{
  "d_mlp": 512,
  "vocab_size": 4414,
  "activation": "squared_relu",
  "positions": "rope",
  "attn_scale": 0.247,
  "init_std_qkv": 0.0389,
  "init_std_up": 0.0389,
  "lr": 0.00225,
  "beta1": 0.9,
  "beta2": 0.95,
  "warmup_steps": 357,
  "decay_shape": "linear",
  "batch_tokens": [16384, 32768, 65536, 131072]
}
Each number is 128 + 32 x the weight over its row's rms, rounded and kept within 0 to 255. Layers, rows and columns count from 0. Numbers have three digits each. The size before them is the row's rms in percent of the matrix's.

# layer 15 attention output (transposed), 128x128, rms 0.0996, rows 111-127, columns 0-127
081:078157166145159144117137139083115119139153184145059124154111095129213034145088108135152146172110105140150109144105131119185127157102130174114167098131153156163146117147076081117093131162143157145204149118149114112078106129102137062222118142124155157102124084091097105178175137144111124131121111144105098106115115155094177132116140115142159114110090101098192078115165131144079084184150
087:160085123119171094181128131124096191114132139149135157088167118170186143142181126140086129134073109118152113096098176081167136195160158060105123134113159094128160126133132145172143120134132137152127151227108112142127174142033073105141176165106179083149092078156146136159083076088131144147156112092119139137148106079132115143142072130064120178096103127127131143109112098085129112094115
098:138173176138135158084136115110138093151147143117086065134125077090138084111090143112154138124174095141117143164114082172102140079089136142147181151161110164097147139135110060135073121157066130116151105078167166121111070108192142152152076087169107159163145131062129088111214178168105146109109149176082085092089136122118177101129138154136160100148151148147118099106150171143079148178124
091:069113130098132123100085100154172128162079090145170143156116169134000143123134167089192131118173198157091103151143120118109170080140094187134079136166064121186101154113128117086170138126125139099130097067143093134077123126183129147131089134154077165113174161102099122101138114130124152141096144141170147137148135166169124129149148133160124095195111089156094084140099116147146116109152
082:139080101094082115113097110142139122092152084092186124108118118127011181109140145178110134105190146113089152119193118115104144066112125119155081185138124127097107111146197168102167124149140072109077091136120107131160088150122171173043132111138110140158145155130144138104085125152163171125145153146161160154156136111151077085130121169136118118161154143167083107158089141110179163077122
079:023124116112158136119097146196195069190019115122121160182078205118117154149107137103230099131147177139167101168104126185129143125143083179104103114127109126170118162118095102121133133115145141119126115106135128104076127115174124131159111161176116155086119128157107141137118120087116091164132088066116163119111128191130117097141125110137112135155118091130116148131153109153121089148128
081:118160125179144110113087107143163127159129089140171119158090140108028125136124163062190134102146172169102103141177138136118152091115121189124094119192038137179104142108131104083118151134143084129169123057106107171082117102203143140138108104150095141109177157095076110101156177153093130094092138164142117125123147137156137168118183096164154093182122089139106103135107101140155105093112
097:146157099153121167166191183150118102133114155131072123136148146104255147134117113127085091137075077122167158124083124155129082174143137077124186089089188120086148119125107136180087119124126124142107156169130175111156129122113105122143140130132162066129082109168151153153117145094136076127146091075080103110094151111084141130099126091099132137073142158107159218103161146123120130159105
087:143124099100108151154170164145101114125102171109097121105151150135239166134117086156079084144096087099175165119088122144127097164147127079129165118066196113073142113132113159182112114101117152129088134193137189096184146139107117137116132151112155091125069114190154176150100116082153071160141116053090137124113121141098123100130089123098100155078146158100137196125164154119113141158118
096:114108167118130100087079063106134141124151099131170112127108107158006087113133140113169160124188185143092103148164128105119181074113118172133092164179059142159108141124146103076156133122117128123155091074132095146102120124154148137109111111133082186137178143082106102112157121161117184118098156205174127144146118132170124130158136166152132111173119093149108028148098128139136140117152
093:184175098183129157137184145112120140115194132148128136135159102117183082104149145129081120083084101153119156086143126090130103146144179080121186087137140131112159097121129142148108130197103118187156145129117142161115103143095106071150142090095157079170130132082107109105129175120152128075119139168126076114114153081114194191052180071118211080115087129134136162095109128125142108120121
086:062142145131146152103109121095125109131166153116083119152065107140160044149093132147175156164139135153160111149151135118176133121098132193116136123128146180166129120168100091095120125214148132148209124120145093103070075140101151060190147122124148181111125086085090116182151137158135152142127115155099119122127104160110148094096133113167171111135081082119160030137137121149112082176152
076:069153136135158156137165187114150087143112178146060142161124140105255098135095119130131121157074082144172112131095107148164095174118133135106167078093187134130137119141072111147090118168153168146174154140142138087098124114093110071208122140119166122104114113116127117160143139111133087139137108089104115100119128161069172118098137110143156139077113116099192149100175127143087074170145
102:093078109082121105111108155142119099049092105081123128110079107149084159146081124194128158138165119103154119142143137148125127116107081164159089179094165125099116114150132149103145129122174100098048119144129134088136125123133155185076136161185126142097118125169163180152123113130148103166147119111145163133163138168134043059166091167153045198140178140129176092171132145146153136092132
085:135073113107102103116089092164172125126117071128189121125120164134002194106152138121126131094183181120101122131166128121093151071136101134129080184150082104118084144097168138098166118105124096117073099116113119151155129119157131191058109115153078130146159178145134138091119111128136161125118140131186156152146146124183073122164127163150099119169152121165060127154097138132173164085117
102:076077184094165073172088120135149134135076122136156118091116162142115178164139085113145116139122113093146080159086165184150121149130106132102059153127101105136126172126109133124135129044161149108133127170091106108181195116129104144115122168170145137094102105199151147155126085118085116152108130086129177127139125128130096139201071168133049212122152124099109138135155100126069165124103
078:123162129139065151097105099139136097167141102092135113144109130102085099107124148133216146116189198141115175136159129121098149071109124185137140130141061182158118129118152136098150158134091108105133116044154118144121075153208188120129108077100086193137156130080091126088144137161131147118122147176124115132104109131118144128088199121146180061166107123139068065121122128147128133155165
# layer 15 attention value, 128x128, rms 0.0969, rows 112-127, columns 0-127
090:131142101064154112112214156157171076024124092107141127109115126160111159135124061137095126131188148093125054102103100192132106139197139138114159135108127068124140127126094151141132098124069095153182115209114145118088122128144121126133162101110153082164145086158165124125114081136135129111142111157064150105159139113098145121176079152123121128169198117127141096156086070126150131134134
104:144114125160084129134065103091090199176136103166135138143135131132136067190107140137159130110099116167130200173158185063121151093086134128109106150124131135140089150125159118123127174160167194123016112087153103154160127157144162130068058112131100162123120162141111134148128191108136111184126113131148090134071140124164121137065140104136134174113082118126100152057121137138118114102161
091:128146104137126139122143126123127111171141215124098091171183139099167144090092152190116110146110096143111212102117124159090116083038132141120115089151141173123114168137131090117125069184229094090091156043146119136121126167101067106201129142113107141111160136110087119184144175128110131105136133105128134132126118203137129071119170130146163116116141132150170125153137176120137142124119
086:154133100147191110131109086155045059153096151130107093094143131176164168152108199115114154140100129122154148081159099147122129128100098113141151162211111166134147144130178109117122149128110098118124148110138135149095108098105107163168136145208087142103186153065057102185133192104111072068102115149155153135108092143137127087115114129136204122100143112133162149183111155150082142105113
087:134152142178130143154126113138127130172142129145107104160104166084131145072130116128106138149119120119059203094115079145131097111113161130102098073123157170132154109143054136122146159137168104108054189118153112110111161151164067090144165156153163111081115170170114121144113146146169185116166072133173143093124161107150119138152173093083115083072103162114157110135170070182192062110099
079:073111118129097163133126123118112117166159203111093117142161134078139173108133133145133137122115124136137167164102137148095157109017117140189140113121143155145115179134112060117126000148227155099098135061127127109147160176106114092159096149170134133115130142116141100143133176115156146154129150131102122128142121202153118094101150111143150117161156145152135142046155144104142156119097
091:132114163146116111137104152128110143100118036161150193111084124117096135141177114079173132115130137094130100131143136082147120193231149123145112160070152124169189081125090187156136182060074154146138141203118119126153146104148177138054120140149131112136075127188156114085110073137160138148138106158147124138127145062116120153149103100094094104126089136084116096118133086127119107124147
083:142123159160139112133107140150121135094104053148150163088066140137107140113136125092146126132130131087119096114166103115161108152233131086096122167103122124144177079125099195139154225097048145151141166204128104138135116060148136148098177125123119117133098126160124105105121065139090143089122099153177138128105119054110117167150115124076127133094087139106103146169090108154130072106176
090:121133084098113149107120104127137142156145208110118091145190124129171128152082144189108102124110117173119178141128143142108162063022112140111133084168120135105063176125189084108121088209203102098099108050133139129110110160110092132180113120091122156106164125088112138173135172110098108136121147088110136128115107199156138097090159146182139151129152119151128160117117176115139157123136
103:099108154067116114121106128092091141106119126125133152124130125085112139144189141127173109129127118150160065150138177058119139209156123152174149162107166114170112183120109125141102083098128127141156098120113113164176175119108170134120081133137100135134148145099173134079133105120150078171120203169008100143178158173058116110156104115125096125170154115112154106121133158095089167154065
091:134141168100130131107105116101153146147142121133146113174130130059099086107140172135095126135163114162096157137098096049139110146083144190095095072145114093123057179118125119089106187179137114126096074065133124140160167167151176085139118112084141144085139182122133213107142131120129110141155171079099118064134160141126135163152186123116134124076134099155136098162196117175160157175089
074:148136179139103137127119148090176182132145056135154154163110115081078063070149123122112132141139118134101106159089139059157118167201151159097091094090136084137147090116085147109113169115073144153130095137117120136159166147157186100084124142069138126137103150137182204063131088142159139149164155128104100133152149085094128172156167094130060123115088132097149097120180113169158146171103
110:153145103167142107132148127167127083178099093135118121106120139124131127114072151101089174128129132106091181086145026150153131115108128084115137119197092165114134069116164152091119197124079138123116147140122177139088089099138109132161178153180120121112111131104059155146127164133143111098130108128255160107102115080156136162112153136162164099088060102133105142155111104161144182114145
085:144123075148151125145115099171099064128092169113075096095152144163181187160082155144129146131095131114136165092174120173089139074079119107151156134178114199125161121150161117123131098142144098108118166131141132134087091122113056160189167146201096113122159122095082090200123169115111103088108096144145147154098071157145117072091138142164167127138139136132135155179076165108092100078135
112:155141108162114139135175157147193094101150093106124128122130117183134140101057089137098138120161137122090122113108104230125124067145138083087120099115118137024151085141099156132137109127118148137139129192128162078075086153148074127117165146117177106150101128166160113128144134141102187105125046139204146107090096111173130144122127126124074140115139146112103131084087085133175087100168
073:093108145127146147146063057095058188174126179152132103139135134106151134132164153134136102141097111176141173155170146074100126132054126150152098139158123171151081189132142064145149125141214125084077180034141101149168153104101104137134120121142110164082170153108100110150122154094112140124117169076123107114139123167152128108140137124070153125083139119155124148151188194124121111132094
# layer 15 MLP up, 512x128, rms 0.107, rows 0-37, columns 0-127
088:157165111121132086122140067101174175074117087121122187111128125181106132201173130116112092128141137102138107167128102139124115082128143100130224147127068139134142144144152182135115140148124141106124077124082171133151124186143085113107089133152175130157108127094133190140133173115098099133088179121128147107109136161211138126135113092132163183112111030116133070153110056147111174145154
105:106103170163131118093104085087132157153097112140140128103112120108143137184159108089087156076118196093164113116158171119141149110132085096086138105094151122101128148135237150090137099146142160143175088119102217176071089147121135126151117107161137107123154146092187169084118140145096088143126103097178123119147126090166140127131137149172122203136100106089040127142102112137128206127152
111:105114180088125093085060084137128114084102150108156118140135131144122099151069064148133078111155200136115133154103106119100177186137097129130137131132113122163137143113097046142141146140114160192200119134065118099137106067160143132145135054137165147152082129151170166145104128130086155115098160091094127112075127086095161141126135168154183083097150116147075126099141164115131192185151
096:148062142097124123107081066138112144132131169114137149118168127148154166110110116125046093081146131135143102134101092123141104168148150119108119095120108101141052227136081147142168061125057112227105184190160081102101132153127154133131113125118104152138123141189158138174138183114159125123139104149084126117140110148109108139088140155114138147045096135164115119128152141141162171081163
095:101129165100142117058119089111049191152159160090148108096112095183121137113078146101134138027147150174177092166117125118135154158147111103143121133139144123110128188116113124123133138114123167116147111156169193093142170091117109141138126088195167145117089130148090148124193104144155124111109154146138097126138068161197109148056132093123099075130150133160119074070141176184134123154146
115:111123129133145104152111080102107155121159221086105126153137110098216180149118132118055102131136150200153078128113065134135127159133106089101125134195142115117127202110165121138087160150079140108120091061115095098097124100108159122133100126100094109124109133064095157185140191166103148092123131152118075110148117100127135127152133181140155125133194137082146107124163076113148180178136
083:204142125144157161122186112094065143146120153146162178130051129144210129128117152084109084091120126099123140155083110152178169170124099150101118119109119129141082121059087080103054107104134090145098129136142107112114075134121104171145127103149140159131119092101217074077109076091117171077121148131096173150110145132108119147085116144148134152088200118110138143114171170151139123158146
109:107100154152163117110177095063134162119116123158148131119139139163186107124121083087092108117125173082106094121095091121111104165119116163128148125131148162130122205122149131112133090154133178240149134083088183121120072067122149112116133127121125196188166101151173142147149157072103149148106120107087116141180148130079176100086135194119100104136110122195125153131106138126078160194134
094:092098055137119109155148106110133135121195149142125121126093136179134154119068109145161119134144104101063109113102072075159131147154103109100089088104108103164097199104139143118048145125095140150170153149146126179090111088134175154198163143154115087096133131168076151171120176124095068110131117213171104189152126150116142120170075167141138112102105146142124099083115136115119193141136
100:063088116114103134096099125143128152139147127103135168074113102186144065158122130107121118112130220167104116130122148107132117148164093171122144124151126175131069172128131077114111183184126191098151149136104109095075174090177160151093173150075142125156114053148153098150140152122136153159028122176089109144127113125171152142166164134138167132164162054154145123124106099139114115101083
081:152148049137154094125133096157110124100149153080106160169111122141178163158084168086144165066125157097123142107089125142116166170078149153148132100117096144057147135108111129058116188149158099149104097171039169106124127148185143133124153146173120135112130153109141128133126127159177069124083121135139125152111149121095148116073053098120166122079175114067143052174162089120132145109125
095:160126166133137147104165090074090149153144146100153097119131117144143104118133107103117126140101170143121113151098174098201128097163122174144151160150186144133057105026140078129092124159090078126108107140148128201178121145165117081122100155066050127117107069143115144128083122104161194127166124106111129112153163135073148113184158153130127139100137061107181086127135151166083137124095
098:163119161132142127090187089147055116108138124099127117117071079116118108111135153129102123099190153106146128172107161139120112117090103179106100113159127114154086126081188127158128130127151208180169129116108129156132151118086103144125142072090141167171143150125141146115167109051134099064164101165071171127096089131121137186134095128117178121067132152111180095064174128195115096163167
102:152129161055138170059131129123136162074133157127149112126120149187145140107060097144130073115155137160116067128074144005104136172149145147133090202167122098116097159130106090167133177125140093158137105166148093109140167095106136148101114118095088090110098143119138167085203137100148173114156109148111056126177133119123152166122137132116116156121129086119115156138167101144105102171078
108:130123100132095044130155079147090111112143103134133110138145137106121168150143146138116125121149112153155124123107095126121163128110168167088187155158109153077052140094132163051108181126126131148175140133152170116052109116145147135105164128165172178172134148150135163035147097109096086118100094165127154153127149131095121167052177138069096135077133111101108139073155117161098200086147
104:123127117095143104069115122025130146107170124119128071147131138176132178157121124139086159085142083108106102124140175095131141119141120067135135124111071168145127157100091131135094115118134105131065146133061174145124071103172190127148146154084133138120142116154155120109228206128173147131093132117140038122178094136137142157095106136107149152145147123136091207155109154142111079109129
105:162092130132177102128134133128111196140129130131158116114166137134131120182125145167139108100131113110142178204123152146187120142139158051127162152172110071173080137097191116085096158139115152150141000128130155129117118144129150194121161119185098118135169120087140161124117081088136071114129102150183134120122157116164080147137074108103082122083104083146150096146080144110091118167136
089:169146127053197144121116080094058091137169163112127135139149118096199136154114163112110087145148170113208138093118153124129127184145070129161113196127105074184149161071097119105089101179159115163116121059141099160127116106082112151182126144117100150146148107103146099075155115045127126108172116112106094121120139166126168129089117132143128163149099171089115088140105117156077136127121
096:132119084127118123161141111111041145124159235116152140106126094111148075157138152106110106108116130218174164150131103104175135118177163106076105173110064108101151111126146086076112165065125137176114072145166137116133151121157140158132116118083103149088187178165142175109131136080114144109097098119150092112197134174141103113135113146126111116113132136076187148098096071095111103143141
101:114137133143136120048116126171161145097171186106142106108069093194160136120123090072091141143168152127081102107099102084170131139085140132138165171160153134074145134130092103147120070171134140100111129197116104141156130085071131119112097053101123134121121156083139145128163127112159106162085136212146105120166125088109131194121135156136119116036113188152121174133134077104134097137167
111:130085145153171125099178107089124120069193135069162166134112066109148111183108141077131080125147124110099133137108123102178143112145071131092107180130166097162061095100090121143112170133130126138156171146092118208169078070109141194102126107156152122133139154072094139114101157144108145125145161179105089083146115158172128122139099158132204123109118145123209153138130083148089097148128
113:155127109055177082082110095123122163153162116119178175117113148112221162134064137113069150120115158166116112086131097088077147203127149101126117119145113114087126115131115132157119113086152161137079172134119150145073091098109167130097139102087121152151120140147135143112159114132186100133029210106130085100058135143130181122098172150126127100126157128144172106084155112142145093143165
099:104139084147160109092101098102110079103155193112149102088099129103124166160120095125146133150126113135166137180177101078166128102156110063155232117112147118152107150098113115116176097179125133112141115132097114088087132115114174159032091126137138180111104083158079158142148152126122164189098195142130114160133132087113180076152093164185152101135122121127111148150104183184118106096115
104:172109151136132088130120148060137139123108148101125122124118130153131102156117171124146127049143131124206094108148140055154167122130174135127141166119090106099101142110141104102124143114110135114101118125081142113140090146174167171160173099095171106177138132114106161086172109175061076063129098165117085149175141127068137138128199130085126126112194077140138161108124176102092168083217
116:138136156064161132156120139100190170077141132090155125134101049147123146104123144129100186079162218134229074112169083083135123107152113093135111099189168104160104141135105112070171079175129115172116131082114121131101135141078121109101071164100094114130152095084121120125105120118128163129159168084154152103084131124161160163141076157161174096111140140146140149160146115152114079127132
099:214119147143145132148159107103145125123161127077136151129106141108125078164180124180142159127111121158149139177155134166089091151115140126101180138154098162135071170060091128085100150098117154166122047122092187151076152116197116151167111105112108171149133139121104192124102099147094109104152110050120147119102128153121128098174096124147142136096144067107089085111099149224093145110153
094:144114099147108144123113173102077123084087142162170150104117138148124104131012091148053165166155144174105085107176125110170138089099105117152148121209097134104140107099178131176046115127123145166179108146103116162105138125097129160109080097139153090140130179131153125098097112126135099143121127134161114158205104114115122180093128146139164091123139107157082194135132054132178127134151
096:151044138126173137092138138113152194165149126133154071088147138105116118118167153079095131149126114138112150137152056125194139166121151101056137192130131095123143153120154135107120141079164175130177150111115133173115125102167124115145145149104053166152138092097120096080113112124104172046122123165157111091168141066137118181107097149062165155092087128129145087131068103150139103099179
103:111053120130140127139143064078123135077139145167153140124069128106130138139131152141063083099212171140216132149146130080112152159087091110095130112120112113130090111121152091124142098118051079148150160097062127145084060117113125162078059123097116109149132150134084200106127112124105199133100106101144163164132137145164133146125111158118092117146130150141147109141190153139094136175179
109:183055151106143116121160180125093097055136128123106197136075113165117099150157121079080140093121124135109153090164113134157155115145167115129132174148122126091106210108104140127125168155110151133143074146123099185113094101120235141082147131122133152193106134096123162084118092143104137090130148136068171081179195119112134106145159177130119164133145095078133101165108148133128169154097
097:115139141056148097142101064103130126114118091153167120089126086170138125106126054141108156082146191159110103119135146091128171143125093130134110113156162108114129081119180125143149142171124164112178147098119153102136147034190186156120163129135124137119083149166109114144085154093114102178123100102135121089091102066166122214150063130156145105155161159145101184130061160105118099145174
102:153113102121114087141106088088065168148157138112139142134162121184134124167074103094097154140121152134126147139139135054203116163144094132133140076155147087037123203138142108086130129142126081183126153142132133132180138123105136167067136095137144178123145191154186185151149118127131078137064099074087094196183118126139121129065093144132097143157136118141105082145117110091134136126095
116:187113142110159102120120125102101143066136132129133142139135148143162149113055034127121105121123153154167110082124149137109155108131099118123123132138146140157143194066116105108062071104053131109096182077131127178104087178086164137123109099074143138121153149101202163113138149122104133126091150166145097158139178164139098113184135210159146124143183134086149146101179076113118125170092
107:091109087127140130129122061132136124127160141123169162129162121157128154134101067153124148123152184135143116175101105057083131116130107074108166118212095135149109117141150104118127190063132147102167138159108164121131145053175130085168176102145100172098113108158181094136078153082198107136110078130145140115086156059194172136158135126106133136158124139158084160081134116153124180102174
115:147128099137120118127140101107121161080124189140133168169093148132149147108091131094077151060149120141101129126134158094129126140148122102111105125096149103106098117102139135114093104107118090124126130138164094109135144095131146141013136094072131234159179189183143113125192124122132112156125173156157094133153163098171136230163108168110185139113143099156131131117166108180148091171066
104:199103134122117071123171144126079107092123109110119159094065111133140077197112112141114168090146147108116101182109143075175097155169157136131125142126153077154133128110119130100107101171122165105110120117103224155106171132137148138137129104136088167125183158053183115143128188141106128130124162179118173145127163128213094188143110122096086087073130130069083102137116159150124109157107
095:180134158097155146105111114115107110157121141097144127139160107154147078108143161141169179159120134097170082127067167146095145070124114147137161115092162135119114106067189154103105145098117165150142156099126167109134171135166142111097105116196104134112089107069137151089123175144116139068074198164063072119170120106112132129081107186135119092049149137084132116109107099108111171217118
096:209102078099151130135116160080065149109146111126137086102141115137167106089129132129103171116154141099172153118144174107108127130145098141136121165160128111017103189129144124137106106167120071123133094145128090155141159170127175122138112147053078123178171142133127133101189097119089191157119211130136136152143140189147103173132112133093099173143101106133066138135122177127071084152146
# layer 15 MLP down (transposed), 512x128, rms 0.0995, rows 0-37, columns 0-127
085:076098150127132131142156169144145125157116168121182168147095169134109178109141109151143143129114091170110077130093122148149151088132163143156092108138117117157082155084090138133089140137167151119120130109134122111126124105147145123191135144064091099105104121162160119110125089122086137167143038111153163101136097105034064183179156183188138070138148169166073196121117170109115067105091
108:116159081140137130144102151156133122163122121130131111140152063136095100113115146207193150144134123093127094142139125148167111082160097123112180097135062070165130143114124118139072121152153135108136180142137134117139158132150133141123036138117098175067148089087169159148150180144094103108140149132133126189054129126131105099114097104222161103118162135164057120096101150101065132109207
114:147085126142170104142155150117126132136155083129154097112127107093177122145209159150148163117050130188151073143138113120081135149100206109129132114138155065024153165117154108151107100120121117114112101107104122119177122167136158112132079147136189141190107108135103090162149104155118149140091102193150144135128130114118155135141142198086094141073112195094161113058111119128069121104110
098:099155088162109095075188116154090114106141149161106173072098107065150128178169137137128156099141147155141182154091104168104146112109126132137131226145075197176116076182146140148060168136116143165105112146157165177135134144107131135122071102103162166097099161172163161085152153161111060093051167120132107128110104123155124082104113136160148116102111142110119092149134105106094117128093
096:100207109117105117166080161201084121141094092152073121131136078076085151131186193089113138156107083134157121119174128168166182140150071078172120138093122141142129101118122181099108103131162099099094151113190147141093140111130125129121126082156138103167130160114092091086180144095100082127161099168134115112169146108200122132100084068169094195165154097150130121162129143125138133136099
112:118128138110105101061119125092140108085136130139130136058143162169097129123053153143151141177140107069131091104111106129168123172121191139138123167095158106144148116138132115180113055131190152118171101175117069110135071152152164105120171156133153138131140135117187187143119100126180107082144141111141076119130052066166164145146131143127176147172076184144121161104101107125062126090164
089:157152117126078130104139151180175196089128102122120176093110080137095145177070146178147131152121167117101138132167142121138104067080149137156154155160129159168135158191155136125081110151124094065089127025111076155112207135152094132146131122126048117121131104119099162135108141146152139130143070124109164124102102127126130142099144074184113109163138082140064129138156081137189136104140
115:110111105129110153186121122201121134109158109180132124178158101055057130173101165140137201155092115110083099139094129098200114148189125134145139121105147129164128090085130105117179130177155063122125138082112164063154151109166111131145088099139175159130133121192119113109174166155128103147109142125139148142100146165117144110081134090085118055156063186098110109148140087125146091128162
095:171156172131109106138143100164139113141047160082189128118107091087048062162134132124144142148159104131112158098175151123094105121154125113161153056134092097131171099154163164105111113122102137159090091157193184126103169108160143173074095151127112097147163077128158168100086132147146132119112111135124132151136089137117146166104161097133168238094150128132083122195118088146085131115135
102:161053111115093151208090110158129126108079111147132101138083158124122153128099106158095148129162156124117102108085125154150120141155143185115127123102073119149224127113130112112151140145159154117115195117151071089116113129129146088111131169175128117151178136139100078068141146125144130111133093126101112149058107143110148181094119160179078107131131142123131139079181160221209119064119
080:106095156116104124137160128157157108151110163157148137076174111106110110109120089130155071167081209132168110091163081120101111099145084096077122125088119131166106124156140136227126089124113147132138138076191125188127141085095118156148146144115089122118126065152106154167179146109075154110164125130144165115152116106155143079152220109128057191180089134140156160114110164130113129164100
104:116124118153073174164149139113152147116175126130183178097128146149099154170077200136134107085130138137086105147127096133161100142147097142077079116153152151182172182159135052081186178134118137111136184168120109088167153112133192055157102128118112157086151131093091108086127131087063120088137142110093126123100050166152134173117106109148087141109159147144127125107131166085157081155114
100:086122086105128196125139114186100158105137129120092181239111143143087114140122087095162107158138144104125135082165049136158072157072097105163123122158130122124130121147132150169154123124144130143138126162142148114090125110105148106138116105144131130076177152093156084071147122138176115106147091062141106217125161144151085120173128084155143127196080135121107142179132182127067085120136
101:202129124188130088185184149116154098127160145090143136125144126088089105149167138105158138178134122164064185136125104205148142082113175156109120056128158141073063149114148132130118121122131131123187123149098176112103085075136092094120143110118095234171155122106155135142063135112118129083112162127182124110074130133093117111097158137133136131091107155099161135088089144144163097138085
104:147098053122135149168107158191176146088105156146151134086141090149127105123142137129176152098028098089094148132164124232128203138106135089126099130122150134132133155119084122173087146160076114121157104142163203127152177101121120132105119094090128145154151111161114082130126115157155140142155141100084122169122072105074061132132123152132130123075106102179157101131145108181112136094073
104:103142164128059116129151185134074168106114136105158102097080102146154069104092165178149173160068110095124078161143128067140145154159126158094150069150142095057138133164123127094079054176141144117132131130132169135138168154164153113120127119152158130111162088169128130126105016073123110116176130130121162084130133124152102149205150125148116089110154145170163137112124165141121135081162
106:153106090143141099143139144125148114090168139103094213187129140134120132081122142176155209107139139139103166075085130148118095114122121145093114106115091170125081172064105169153175142168170065100125186143173114112168110105119144116068190084157136091119118065179139119088102150155163089152141125113150094128153122105086151139114188073102108120168171075103092128122144130165134070140124
091:088113109142085099102164159055104192085128179175187146072072105144061169128140080096118121170098097121062128124121107060150103174162123095129146136158191088096122186162125186106160181147139167086120105141113131187083168109095108123163092122184114095160127088121084127132133134156123122140087098162100140113158135154148105119147128137101120103141108081157175127141154137139187138152127
098:117121139154145152151177098130184085114149060091145158172118144163118132143066094192096138165154101140093098129111048136167176137091098139157184125095126172133121168131166152065150106147180129065195085092142116156103117141121126126115123161134141099075180160135164132090126164128126144107121166110081108150143126074129159172171124132092050187147136094114088064111138151095129095131115
098:128153134142157101126140085164160101124096145116108155139123151132127202158080164124117076121090138089138139078050152143106139110159191151131134189074137131088111128107170150202173137088135124147111163182190181073106110159149099077128188165103168097130145125130150141166116132119163122104101047106081128096145142085109170125123120043113154123141167126119071088162109116127172104110142
108:117182136138148091096137148168143104164095132147093135125176116122108103157156101142152074116067140153173125119131130145127137171168179115156063035145104143171117105127105107174130161081157095158098166157119146095118085134160121041150176131167062143126168086170124128150133099079099075093139123117134113173106106145091131105089178038175145194096129141089154138152116155149140138105119
108:134096068168094110089116061135161184111142140149117131138126101082154137095168122117126163086117123104137148139119165138143145137110141162135072132165119145171190127127156114083120225144113112123146050131119189095141081085092111111137188170135129085160125066106130160081178172134099122149130131124139141135157147055072175114137147166088115061117130185130156099131128161118150099181072
096:139177057090177105064114104120131145120135145104140082138130177178024138091088157140170101138099146097122142175150135180158188137120096099134142076124104130109163136152150167132115157075165142142141126105089165111154101078126137192183118134146135114114112127090135145168109112154179107153169103118101143105146087137174144145154136088114126086146021127121133107162116167184092123108072
109:148116031116097147158071081194209110149105138165128122096088142150150117136147156120137148102074131128082173161152146131160148122121141144132186182108152129146140147166110143101049101151117097116094109089101104147093150169143124127042143091113153074146110122151131147141167112189135175110096096064121081136130178107113160156125137190106097143093148096131146175107110082123144171173110
116:127125117173110157127114144162124101078131120131122174121133147081198076156137093100160091125162169104125074118113151130127154140125127111132137129181139186072105165068084187054196120119127192121124109093109157105171175135173132184121154173117157096162105094152127148059114147112092126160164118123129092155150086138148112131129104121107102152124057102124139100132091085060207184133143
096:132083160138159179181121086153132113097119108105114109097074113147122172125127121134134162160131179130112114115148168101173130121095108119124118083093067109167154124127134140203144166103174125168148124156161143085124138140092133155149179143128095145117198125139203126171083144083085150103125132146155145118147066123107119161152117018120049071179103176094109153107128120118054090117121
096:150127157157092131179081155127049089173083128144134191176172127162130156119112158116112098159080126169169132121106155097166133080157123148135163183204095093152227133075120136154080107132122130060117103096128112074124135137115032143150063118130112138093078133089105165120114145096151161124069147093116123159159162135138148095123154137144146160096113156116114132111107129124175166121111
096:132162125145141130116120075094125181147126135096118164158174118150210128155149110170155150117133127125099138171127137112112075129133158105197159135082128118107136148136144168113160073136130087048107080123064118122088153074122162165136111116170172126071164116164138193176129106108147124103166164118108081154109157104100121144093175115085158129145106069117159083054188109093092110189086
104:155093147105131151100152121198126156158122098146073108156138209135117110124198180144112137228172114124134147080104053147095125116147150101105137143112087137130176136150094128102148127067134096099118106127184125065107162091089145149126150124199090118126072085136122143182136140111126127111147112180179123163106071166159127101115114125147170096158119181084141080144181118126074126137124
105:079079114052143141120144138067155123096114152112154078138137067171104166090115104153123146115176135156112129163126127144075095157073137176118162099138139135128103073160138155171186142116133172077123145115180127110103145144139059077135112126127155162171100163111127114156129088072146200134185167134139172090107144088122172128179097202084144159125072131128111107096109156128166171082128
098:144136170165175112128132163092165136154117117125077157131105145116146164162098086093166110130122085121127060130139112112137153076097148132126130074083121137133153114140125136139138166145047200123140144096144061176115101188154139166080169148084072100130139176111119111156103160179132174132126177114074134065130083157119096120132104102162078163161165164123119114111142113088128127071027
101:097153102092150128132130135137161129109120093173106098028155122157000127127133173138132132159134184143161139156148185104111120145146149067130132138107149115158135137133134179115090119180135158092138105130174174126123136095084071110143156158121057156142125084122149137113184134192185123137146107090135115136090146165156114123126114083068106065104155148140130111135150126129117093094151
118:157097111164166152153060119080125064154148056139124131129157103105183140147104139130101143111102101135097126127183119133156162098148094114106090147137130085113103143097182065105131206096101184081110099121187091151230122125104114164109134138123165140106115122145139163145098156140125132178108103104118125126113046096148125157127136166148161148186124135066149215117151155129134079153153
103:144128109139061127154125088189081115149137138167203109139165130118149114107143192163111077094120155087115196130154199172145136146166116105111116132172074113077170129097119158163116098139102146102106071131217105162159124145127113152120062101054115118092134145067178134083100138132178112113121150140128115116127194136110113152146102155123169107084063144143129174096143130114169106141112
115:109190145187167164126164145130137183109075123126165183160120094101136096161177117139144154119190121152088143088106142095135119123133088157149140168135121081187145147102090116097173154128106117123119125102099095109153108134080130111141124166125149124150131054047140096174139084177094097095166138134141109078176118083113094120113174080175173122113136145163080089088084118145219087111140
105:125104111152138169161113138072178076187138130178167175110126119188160149118153178154154156185083106141134144148133130137114103138118145109107104162091103096155099167071062162109107133076077081131117125103101092099154152094129149115059133186170100102125132133138126142165090081147158192100113105104119142125161166134105088144156142107096089052163137117126187151109135109149126048111195
097:086126128105110118133144102094149170065085105105151130102138178124131145124151161118157155148135088144044149171101089127149065155169154147118156141099148141132141141134086087119158192074111112096098173143155141158109127047080126174172156183123134153112118063101164109097125137114209158161094114102106139127066178188064113135160115153151112105159112167144185111132185098123156099114122
096:164086079151125133153133098095158118106151144086203166122164077218125162149111105115181144114112143127088081083096180117171064192148149153097116117173110056082096108075153109060129115089153112076128111135148141142163075137102161179120136076122172161172170135147131118170137147154139136092108176136112087139098112112143150084141124129127173116122166168148149112123140110126114120076075